python train.py --d_mlp=256 --extras=["some layers without attention", "local attention windows", "shifted keys", "gated attention", "capped logits"] --init_std_qkv=0.0693 --init_std_up=0.0693 --batch_tokens=[32768, 65536, 131072]
Each number is 128 + 24 x the weight over its row's rms, rounded and kept within 0 to 255. Layers, rows and columns count from 0. Numbers have three digits each. The size before them is the row's rms in percent of the matrix's.

# layer 8 MLP up, 256x64, rms 0.165, rows 194-243, columns 0-63
088:135112129125097138085127145106105168155092155121086128130112104134130107103143107093109149116100135126099071115143118121132130150157137121106133152158165133090128127144167117078124177169135097
101:112125155129130086127113115085141126131152154143142147076124075091076112140144178142091061138106108171130133113109117175118137133114127135133120152145133152138148126139138147136125167129140115
114:153116136158104128120176130121065112137088155152154073106144103107100131143123120105150120095120122122112094137164134124096095185129180124146102111114123102133115154120152119112156114122131146
090:131126149118138120152141056132134107156112144131136112124125122128133134089156096161165097157084166132143131162147131141138100124128145109152099096149117129151106176098125150116099125170159082
092:097112139117127135153192120070168138152139161132145108102141170115106093166127158127120129136129082102134124107118123139135106136129167133157145131139138144128113116115184171144083125128120100
117:133110133081129117128139113085151127134130146164153160102137121107115114121129099130162165113111086167152143153133157130142163113145122148094142167133133142168171089120151136146106141117191098
101:129126134084093132148125154121130142146114172126117155095160144115100117167140143084163074165121163169139159127132112109135076126180130119096104120121119131133123155106124144108129138161112099
101:138108132161093103127107121154138155111119128112154147148136146087090084141157133156138111124066114108078100159151120127126149118123123145158128154129101147153086174077134101109122123111150119
094:112143122138118114102094129108097209139141142125152105139166104138142092157139113162123138141082154157122121139130156104130101118138162137111103127125090167124097146144142162144148175117157112
095:151113125100097126130125097149101132160149145138141147095205140136108118150135125121141095132138150150149099138143121108085151138163083170103101126169130138148157106142148142171137162142150116
108:156113101123123115163173125131117118113093117178167118131101142118131122159173137151136084116119137121107150129155171113065142166156127126085118133132131149095135121126149144161127110126119181
079:107135115145089138092146103118133147172109148140159128147130139107127113132099149129144149110090116121125170118151153112105108136150135121155169149127109172164113181130118089091108132146182088
087:179079093133135090129130165119134170156126148118143174126155119102096125174132170147106153141117125107146139118135143136129135100153148139123117088146121093144152162166137104142140176153122117
105:172095111160120139123134137139081113113098133130123105120135078114095105118173109097150107136120130154111101170173142175145109144166144157153175120151150118142139140097149120110133159131127149
084:126141073112126129136139151115100109132146158109121129083148109107151137112185151113171178118099169101084095116150135106148138139121125159104131131140136171159127138131148133110103128176108110
085:109100141152140101143121099156070116116138149121136111147134144112124136137155145078160131138103136101096151165131155090141145154135089149142106137093172155140173137093161153142128147103100147
130:104083128102130109173123164101169104137109130169176134105160159085119132133145125153158155136116143127119131105106169154148139140135165175113123131175141177140129137132152130134112161130142134
091:157108107152136132129145124125148134127135190157143173137119132126119128149110157146133133114120146150131154176157175153121128165144148138143163159191083128171131134147145095115107154148159130
103:121088141122117121097126125155105135117099117145148083141112134073093104126150162160172090134095159102144136142109126119075147145124157156115116119152154159183137115110132138108104161111144124
091:133081069145136115102133160117121151103135105114123150124159124093127123155139152135134118168136168129117091106134156136154120125168144106161125136095080117131197121120129131130114124098079136
067:103114129107127141157157143149149118132113186156107089137139142095134099163171159161152116129108087160150084116164109176112130154170146128164130125137150159151133102114140123114136115132114113
117:156107140075120123150117120150114116113145168145129095076126134062089083124133140143121145133126115123127104161140138149144110106148154091121109118143144195117166159120156116116126126102114127
084:149092107135140111121101130144121164149158180136161176115156135129134125113119155133127174094125123139127186133119135168144111153124111175114099139087134132156116137120127083111118163174140119
101:167106129115139078143126117133136132126128162147120168094115124135127127133106142172165093125108146120084128138181176140104110175141107144154130136119139118152135100113129188160106095128132158
106:098089131078140094118159115134098080188109123166132124082148127107104128122126118130136131159105127152123152139155173167098154099126176144094109103150130139151122121119153130126133140108130144
108:140114127120102144140145138120115086129152137162135123109147103112096085110187111140110085146133121141084108147148130158093114125165127134100078140106119095179167166098132115132134112117135152
092:117103115109131096131126156139114136170151162159153143101117119145138129130182144117207125161109139085093072127107118110129106127128151132108107166095107148139109125096153117150107116130136127
100:126135079151127104121150138128179114131116178150118159128111145123112112135133141056126099108109178130142107131180143118105099150115146182125112142111099126159148145142119121118096119159112118
088:139110135142161076099140145150115149156139140139119143095109072145116121162099182154112135123105119159140131090130157108115121171168132185102151143102130137144130145118137172140119136112134156
096:112059123132104098110101110172086121130096152132144114129089112083119120132123113129164092127123092132144129115173132125086130163137155131145151180155154147138114119138147117101115134093111117
097:126101105149081089118123120167096139132138141095147083114159121124117129146149129140143122191106101107135124119152155187081144128149148102169122120089152143150169134132132128109097140125124129
091:149108099087127107125144159151086104164149122161125139149148133111096122152145156123132143113136156158131123141122102112094136117139164140164102174158097146157171134084131104162120095117169114
103:160129109112112075149132107145120149143109156139113147094157147088139095145118142140132136116133163140112130156126123152066102167126174127119145126134157162144116112120119111124061118133130183
105:140102078166131098138140172129105156123176143128125128137151143125119112134156129084192143097080122094116096140096106120150127139146114129106089106113145134117167119121143144112128151160097109
098:134102111112094114120120156171157140096117139169151150149129139120067105124123113103130156108090119085130082121130161135125100111153133140153092121132114098103124097129161130088099175125152128
103:108078133107140095121121134131163085125106156128156146077094089111103086148124129105149152121131122117146098150146139118119122108164104130111154187104098098144095123099169148153120132117125127
103:130125135101117135094144140104092116135072162129131125087167146118130102188144141112117116160125125118129128149166109169096115118154116175100135171151152138125149123097167127119093153159125137
097:147131125111105128165120148112173125130156139129130106100159070125110076164126164146136092167118160150131152149112111095086120130152120176162133105147142153110104138102138114157129147143126158
100:101136139145081126138157124125110099123083142148123106119133138124126113183177119112131152127113158134094121113166149135124153135134122147117098103100112115170152154053142093122135123161102097
093:102109106144136108126133160096134121177109145179116109133168111150109119100143118184120160102111126133146092122118131174095099122114105109150141116154119176155128126141143185113092124141117115
096:147090126107127117116106144126099115148148118110139123143146096104079094127119165164124127154079112124135130182155156140145164145174094117158107166107134123150153129114139117152122178143165113
084:139089065150135126131173115124134152133136141149164151123133107128091135147150109164101169133103087132113138117099116095103079139142122139143150128116131142158138157135121091184119093128153102
084:133136102152112138152172092113166128099081160106121154121114127118129089143129173109156126122105139125111178139167087149129138156128135122149103181135070129134148128087130134143131129140097121
097:147114077131113113145109063136132107143139118170118144115119097121118117163135122130126111146116089121082154153107181165118106141145157120097137131135130097166117151117115162148119167126113177
098:100133130157098096148131133146142111129166116133171088121128122107125112142104172128108056145098132129114106181121143135145115130151149124102158142151130170183108136100166121147146136103134141
086:096101095163100133127129077126113140123131144133127132121125100149105115116125115146116127124120082109095138185099144085131082091126107139118137124126165098177160109131158156163137109157165117
086:135130094100130103123129112171128125127116116113129061100115106089081148122111158140123152108117069114111152135172149129128123150175132171103117152144141157106140146091137124160122110107124153
100:108100104107093130163097120158082127106165115132170117113143137130082102135123114160134079134101153118106157142111166156116120136165158119091154146159144155120134132124160135110120155159103100
094:143121133116148060081163137130118129152129130143136133125133114117143142109144198102161143111140112108134086114107129130141140112150173146167130108117118161136127139127147167103107092175087114
083:173107102159095119136151160131157138191120150164105140139136132088126134113122186112138087125135122122150124162135122125099165104133138149105122129107122102103163172113179109130151125107128130
# layer 8 MLP down (transposed), 256x64, rms 0.147, rows 194-243, columns 0-63
091:176115128140167116168147105138146087127128133107152120152113125166129131111115111112149092139119100145151110153104115154091122148116125182141074104123101066128132131079130148154127124156120113
111:141146179096108109090149133132132115137121134135099176138132099111080154082161115161154101141144109141150112103150113121161122134077120110149137122103086129148096116129121115090111087146151113
107:135124159140176099108127144138087161160143129105123117112125118123143161128078137153135130106153123090148108156120119112108129151083122068124097105087123101151120157157157147125180133126144152
084:121154135113139174118169137203131145141116131118100178135107117125143163120120162165103127104138159110126155105136134110116166128152122143128122114135130105121092104152114170089183110134104120
095:097157109096101137115116138132104133133115137158107158144129152142085120110157140130087139114123106122084155119111152126096175094154109115118145094148123168163140168156106135103191112151113133
100:153129112110129130123112155149110180123177148116109132119087141166122124092124130166140159119133138137105142130103149119173139145131117086123129125141108094073110099180084120121129116149160085
093:081159113158108146123102104102136119145125175138134116132171174119105132147120133127079101117161138116135175104175132144132114122134125100102153121128085118120136141177125152081158094116127133
105:107153142131149145119095079127133180139138178091139113107157114130108176125136144163078160155170148118143165106114133112139155085126149116104139142093092142121108137112111148134130149147117127
086:107112124156130186136146095143110107108153125139121171112128113108093148101171119090116102121076093140114107129138117161114112142153122147100108134130148114110132168116090118085177105104109120
091:150124131114177116150136119139099100121103104089090116167071146143125141139123120107113109118135105109140078128126136110165110119151158109179115145159093100088151163118136139129129148137156089
105:100154170096111117081123165133157126156110163111183109131099119099138146122141151138149116167141113141120168125130113160131137074109095107137112146089132158138169104136139110105107143153119107
077:141173190133130173151135165161130170081158135101113122136124118133132103129114119124078144144097100148157130154109124113125116111103136148087116116108146097112123095142141160144145122135139181
090:107092162138135154165130149119142129147113126131131116106168117064108159131116165116143112143121106126123118181141139164118155121135133147112174064131134158171143142132085100119113103115120146
101:135115138109129188119143162127117094117108146093104090167125113175116162092155131122109162163161103142131119126134148100111150152123108124152150126141136048132127140144144104103123141148132104
083:137159153158078194103133154150155132108134126080155158151088123114111137115131152140102162136130121145132129090092095117132151152122099149112126170160117101130124107144127148133165088117119143
086:117134127096150175129082163122106158117118131126141168160129124103154135134156144151134172133140153139106193112100136176149115113136172117094104122090135144112096128151121122161167137110123124
130:046109134084139095116167145149119147087154101116141131116125141130137101123118134166141116122129132150130132120087133108073129125086069121136118149143100150120128125157147113131099124093143145
086:141096125135132219138127132146131117107123134132098170121105120141120105129152122113090133121109137121175088118124134121114124152111106146136162125109177088114151091114148139148137111133068155
093:131139096108121132112140134105113159162151158128079117113089155148179128102104113096118165153126130156093095132107124134137105094147125086186125107145102130100158134118144115144122130117103176
091:143096142117171116136112179096124158151151114145100098102145128134128164142124147149095165118125136138132121137097087134168145089100109093133157142155141131139144104129125101146184144152077119
065:133125128117121132131103144132158147143144144085152166112145143120111090091155159138133139121163150053128169106160115116099130123135106124115164141151103157149151159130119122119121099199129134
119:126126122103126062144115164137172149127088143108156109074091127135158157167113096139120168143148126147099112104123142148137108113109090133154136111118173097157107120126134110113152140128094124
086:103132161129121158099133125145104118096090116115137134152125123065149112107116085105136107121109117119112116102143129069090134107146117127133170114125138122115096090152103116141137097058100136
099:110130098156092178100140139126119143134160129152147143108165098137154128098106166084111148158104111125119120121084137134130160111134137089089125113120102158100163157115164116115125123137132069
109:126150142134138134151083166157166138128147141098134136109141141129149137163070123128146122064107119117116096111123155126151101162159108107088173121115153099135104078136123153145129119146108107
113:126127095138124222123113138175139115151163121159121133157115127148110141093143095143132137130123078129115129139138140134100160138128108128128106109109146063142148132132142145135173130162151131
098:115139140126131164130108159110112093149160158180130138161094128109119180125136123146077151070148123112109138124100155111129129105130108125099076121125118126154129103140090116110163110161158128
095:115136084150121149089097088107079146152111113110128125135113082130132058130149155059168116113146120130156121134166133111111101135153116142135118150116145107109105136123118137150111157104122130
094:130147128135092132117163141094143097126088109130106103115073144134107130113105080120163137123148127125160150134086130130104136123128136119120077108129152109145172057109122128118104150106130087
096:116104148139121185173158116108121123180104096109100123111117138136180153140094142122104131168155134139105123117086123167129107093073167149143124111123116148108150120106127126147140153111130131
098:111121137152137163123131090198157143105104103131123105101148127122110116112136120122154150143139122139113110136135130166125160088124139099141131120106148093102065096132159160173106103119080133
091:096100132139141173091148134118107070143187174105118119099107153139140152111102110120078131121123132094128106126137133149153159122118111136149183115104119155140119121135142144084092121144134127
102:131157132108178100117121116138122124124156127173137106114117145122114107106168133109115164167160111144162142087139111104142137115124161202099144131103127148089143075156146124135121100111112120
102:142116120120099187151103138143154136119074170177122130145097161106111069129140080144113123120098132130151126142149147161147141108111132128159126146124147120132116075146122133157128159115123163
103:140132142124126109135073136153079112152114106145101111112148152156156156165124119115137159112077128132143122107117157138139107155111172152143123094113139138133153073122107197142133110120108153
110:081175130168124089119101109149096129130147100178101109146151105150145093134104140128083086145153123111134117121133112081143120162130140150091149125106114138123126120169118152140092157112129108
099:113136079109117144128126115115114137103131135126132120151147130118151123135135123151065150096099111121080122177070100164141147130131117118099103120086125113164162115133188159128133114098144135
094:139123130123135054140121085158151146124119127124151123209153129140104102120112072142136135141148118139133145137097114125163090117105111110121115150131128147103100126133114100156120148163170141
096:136129109134131175104162133103173131140165122119133161126155174128131128065123162161143157139140097121169125144113123152123121107125124121110139106167123159100121112176173147122091095125148143
092:135138166096142110154105119160153167113172111131104158145150118087155136128161123100119118095091159122110161109164118134171144155155139142133079087092122123115093128131159110105131121147117135
095:133149128170130086144183125103135123124143121168139136125150163112133175143140128111136168150117123136158122173088127125121174124148102148144112097123122120176113155170101106101159126135131084
089:125127144093138118098158126177139113116131139126154108144162164119146128114127141149118142106136165114143133111159116127152188125175080158145168087133103137107130102136143120070115103100096129
080:147142163122125134112103139131159137131098133177153090148070123133154128122150122143131167129089140122185115121125122147134110143113152136120098086127145154076111123090166117078110131145104113
098:106128163101108165127157139156099152148177143120088119120111129112100128121117095175154125129155130156128130118140114122128143161125130117096092157070147116143137095118193135139164103146128101
103:129160157132154037132138134167125144149112111101119123151081129145147149110143112145143119164154121127107156154113101133163136137113146082102126108119157106160134073131114123127150101132125131
082:106135156104157178113159162165138142144107119147129128122118154135140132112085188095133156112144121119150124111139167178123146130133109124119146113111126158151121108117098109077125140073122168
091:124158116115135117117132179107136126104142147126078141130122133155148145142115184143146151093114133106142130121118113063180140128153145119114144146116126085099110179103088123150125096151112154
107:166102129126122142165159139107114156132127113153100146166149113148152135125088109121177170103185118127080120129126122122143132108148088145135108162156115087079139143127142125128139135170139155
100:096114138150107199121089146096144123097107128138148121151097133132088102124126084140114122149154106157114135140164145138136097127103105110109126166143123088134128089154085113111128146094110162
088:069152130100135107153126116178062120122156145103119149111112129157127156147099148154141154152100120141134171136118113133137093108111159104086142140115117095149144117135156141128108123159132079